Weights of a small transformer language model.
Size: 8 layers, MLP 512 SwiGLU, 6.69M parameters.
Architecture: RMSNorm before each block, rotary positions, no biases in attention or MLP, untied embeddings.
Training: a variant of SOAP for these matrices, 133M tokens.
Each number is 50 + 15 x the weight over the matrix's rms, rounded and kept within 0 to 99. Layers, rows and columns count from 0.

# layer 2 MLP gate, 512x192, rms 0.0813, rows 447-454, columns 0-191
34 57 40 45 62 72 77 58 65 54 65 61 54 31 29 47 50 60 57 33 13 76 56 74 19 38 56 72 69 52 25 34 80 34 36 33 70 71 42 43 82 66 65 72 60 35 53 67 43 49 60 51 40 77 76 48 44 28 75 46 55 44 48 48 75 54 19 54 88 59 67 61 25 72 42 59 86 56 51 65 69 45 35 65 49 52 77 22 45 36 64 56 52 71 44 50 56 46 70 89 55 64 59 39 46 78 50 68 22 44 71 29 48 56 57 72 49 61 53 56 63 51 29 29 53 48 75 60 74 56 21 56 47 49 40 41 47 59 46 53 48 67 49 29 56 62 66 48 59 42 48 59 43 49 68 57 53 47 74 48 56 40 45 53 67 75 28 47 80 45 62 39 47 32 51 61 74 46 54 37 41 66 66 69 70 27 52 50 40 46 49 57
36 47 38 55 62 48 65 41 60 72 58 52 75 43 53 46 33 53 49 60 82 62 20 56 53 52 81 47 59 81 56 74 49 60 55 61 35 48 64 52 45 52 53 39 13 15 58 32 58 49 78 50 36 55 42 56 36 55 65 86 46 47 41 36 55 53 23 56 53 60 56 72 44 44 62 35 29 60 47 49 47 41 43 61 42 46 59 50 64 64 54 51 39 59 41 41 68 31 55 61 54 44 45 62 53 54 51 84 49 37 59 54 55 49 57 47 34 41 55 52 37 55 53 53 64 44 57 67 57 64 43 61 43 30 41 28 59 46 34 37 69 66 50 22 61 58 66 42 73 15 61 46 40 68 52 12 67 33 53 81 32 31 38 35 72 56 42 46 40 58 32 40 69 56 45 58 52 55 25 43 66 49 60 49 19 51 53 62 47 56 40 51
47 47 17 59 45 43 99 62 46 66 64 65 79 36 26 57 81 73 40 43 46 34 64 50 47 50 23 44 72 42 42 26 78 27 75 50 48 24 47 53 47 45 32 32 72 41 40 65 63 48 61 39 37 42 59 37 38 21 61 74 47 43 59 61 56 46 63 36 50 67 45 34 40 41 61 71 30 57 69 53 50 40 40 68 37 49 30 46 44 44 68 59 43 35 85 52 65 59 48 26 38 37 40 50 64 41 21 43 56 56 29 53 52 44 48 56 33 40 50 43 33 36 48 50 49 00 23 43 39 23 43 70 55 15 45 33 45 35 60 63 37 64 43 62 45 49 29 37 61 55 77 34 36 53 50 35 26 43 69 46 60 23 18 40 54 39 46 30 35 67 55 85 56 45 56 37 53 55 54 53 58 44 65 53 51 47 56 39 59 42 64 45
53 51 22 56 57 77 37 36 82 75 58 49 56 46 64 30 42 73 85 25 31 43 48 69 29 52 43 44 67 42 50 52 68 53 35 15 58 39 60 33 51 47 52 40 66 29 52 22 64 50 55 46 18 41 44 47 62 40 55 48 25 07 41 54 42 37 45 76 55 56 49 84 63 48 25 39 65 43 23 45 18 47 45 40 25 52 48 49 53 57 61 67 34 78 66 70 44 33 63 61 38 43 41 42 99 40 57 37 56 68 64 56 61 41 31 75 43 52 66 25 20 78 54 18 63 25 47 56 57 47 58 51 33 54 51 64 53 60 61 99 37 30 67 43 42 47 82 27 38 50 51 67 53 75 18 66 60 59 36 41 22 52 53 52 86 57 10 43 17 27 48 61 20 31 45 74 55 44 66 70 64 49 65 67 50 44 49 57 43 70 54 24
91 51 58 79 36 52 55 71 58 57 78 35 78 72 49 42 26 56 33 40 59 34 70 53 54 22 45 61 71 60 57 86 45 54 75 59 54 15 53 39 78 54 79 50 79 51 34 54 46 47 40 21 58 13 29 43 46 31 48 52 78 39 70 49 40 29 24 47 40 48 33 46 64 10 48 58 70 43 50 54 58 47 51 47 68 65 56 29 66 60 67 40 63 42 46 47 40 39 59 55 55 65 60 36 42 62 44 53 54 68 27 68 73 61 66 45 33 42 64 83 69 48 64 43 43 39 45 59 64 41 23 33 44 54 51 44 64 36 72 55 51 41 52 35 24 61 59 35 43 78 50 36 34 87 46 16 50 53 49 59 40 54 70 27 33 49 34 25 38 68 68 54 38 59 48 68 29 67 65 39 48 51 34 36 51 37 39 65 22 30 76 76
35 55 33 30 33 29 57 39 48 29 34 38 30 59 29 69 62 65 50 33 57 48 53 62 30 23 85 41 63 27 49 70 49 57 13 57 43 31 31 45 56 52 47 23 52 44 55 36 54 21 86 55 81 49 36 59 44 69 35 51 56 34 56 64 37 28 50 47 20 56 58 49 81 28 55 54 55 32 51 72 58 51 69 47 46 41 49 24 67 40 33 41 37 39 40 44 40 52 53 67 61 37 32 62 54 68 55 62 59 36 53 59 50 43 60 52 77 45 34 77 78 47 37 36 43 49 43 48 17 43 55 24 71 42 48 42 63 75 52 84 51 69 51 47 65 43 48 67 50 26 61 48 68 56 40 51 30 47 69 71 29 75 57 53 59 37 23 38 44 39 68 47 48 61 65 34 65 47 36 40 32 44 51 68 69 76 29 30 53 52 49 20
67 40 46 31 61 38 34 76 43 59 62 49 55 23 37 37 46 60 65 29 84 48 55 39 41 42 12 67 34 81 38 35 63 71 63 53 50 74 25 53 57 76 39 53 52 60 46 40 48 33 39 24 57 59 54 38 35 14 54 38 53 37 64 78 63 51 50 43 52 34 43 63 16 41 59 38 42 49 73 46 49 36 52 33 55 44 45 68 50 52 59 45 55 46 40 64 82 65 67 68 65 45 66 44 31 31 44 56 29 40 34 44 76 28 81 62 64 59 45 54 52 64 40 46 63 45 58 57 30 80 74 67 32 41 35 66 74 30 53 53 57 49 20 51 59 43 12 44 21 40 42 32 78 47 57 42 51 67 56 62 81 44 63 23 46 71 61 67 67 55 37 61 49 54 71 58 38 69 38 56 44 44 66 71 33 46 43 62 54 30 67 55
16 38 65 80 68 62 74 42 61 40 68 63 45 23 51 79 69 50 60 49 63 43 57 43 49 57 21 49 38 98 20 43 71 72 62 49 44 41 44 42 33 35 44 56 53 49 67 72 33 59 42 45 25 37 38 68 54 48 27 46 37 72 46 71 34 62 42 51 46 67 55 37 61 14 62 48 40 58 45 24 57 61 31 38 80 48 59 45 53 60 51 34 32 69 52 93 48 48 50 60 26 50 52 43 54 40 63 53 55 52 53 43 37 63 51 57 51 50 68 44 25 59 52 61 71 67 44 54 33 46 17 81 55 36 56 51 52 44 46 45 65 45 46 24 62 44 43 73 46 45 67 78 38 72 45 41 47 49 41 26 27 64 55 57 49 51 50 54 45 48 18 66 48 43 27 43 58 45 34 34 63 33 47 21 43 36 47 70 85 39 43 58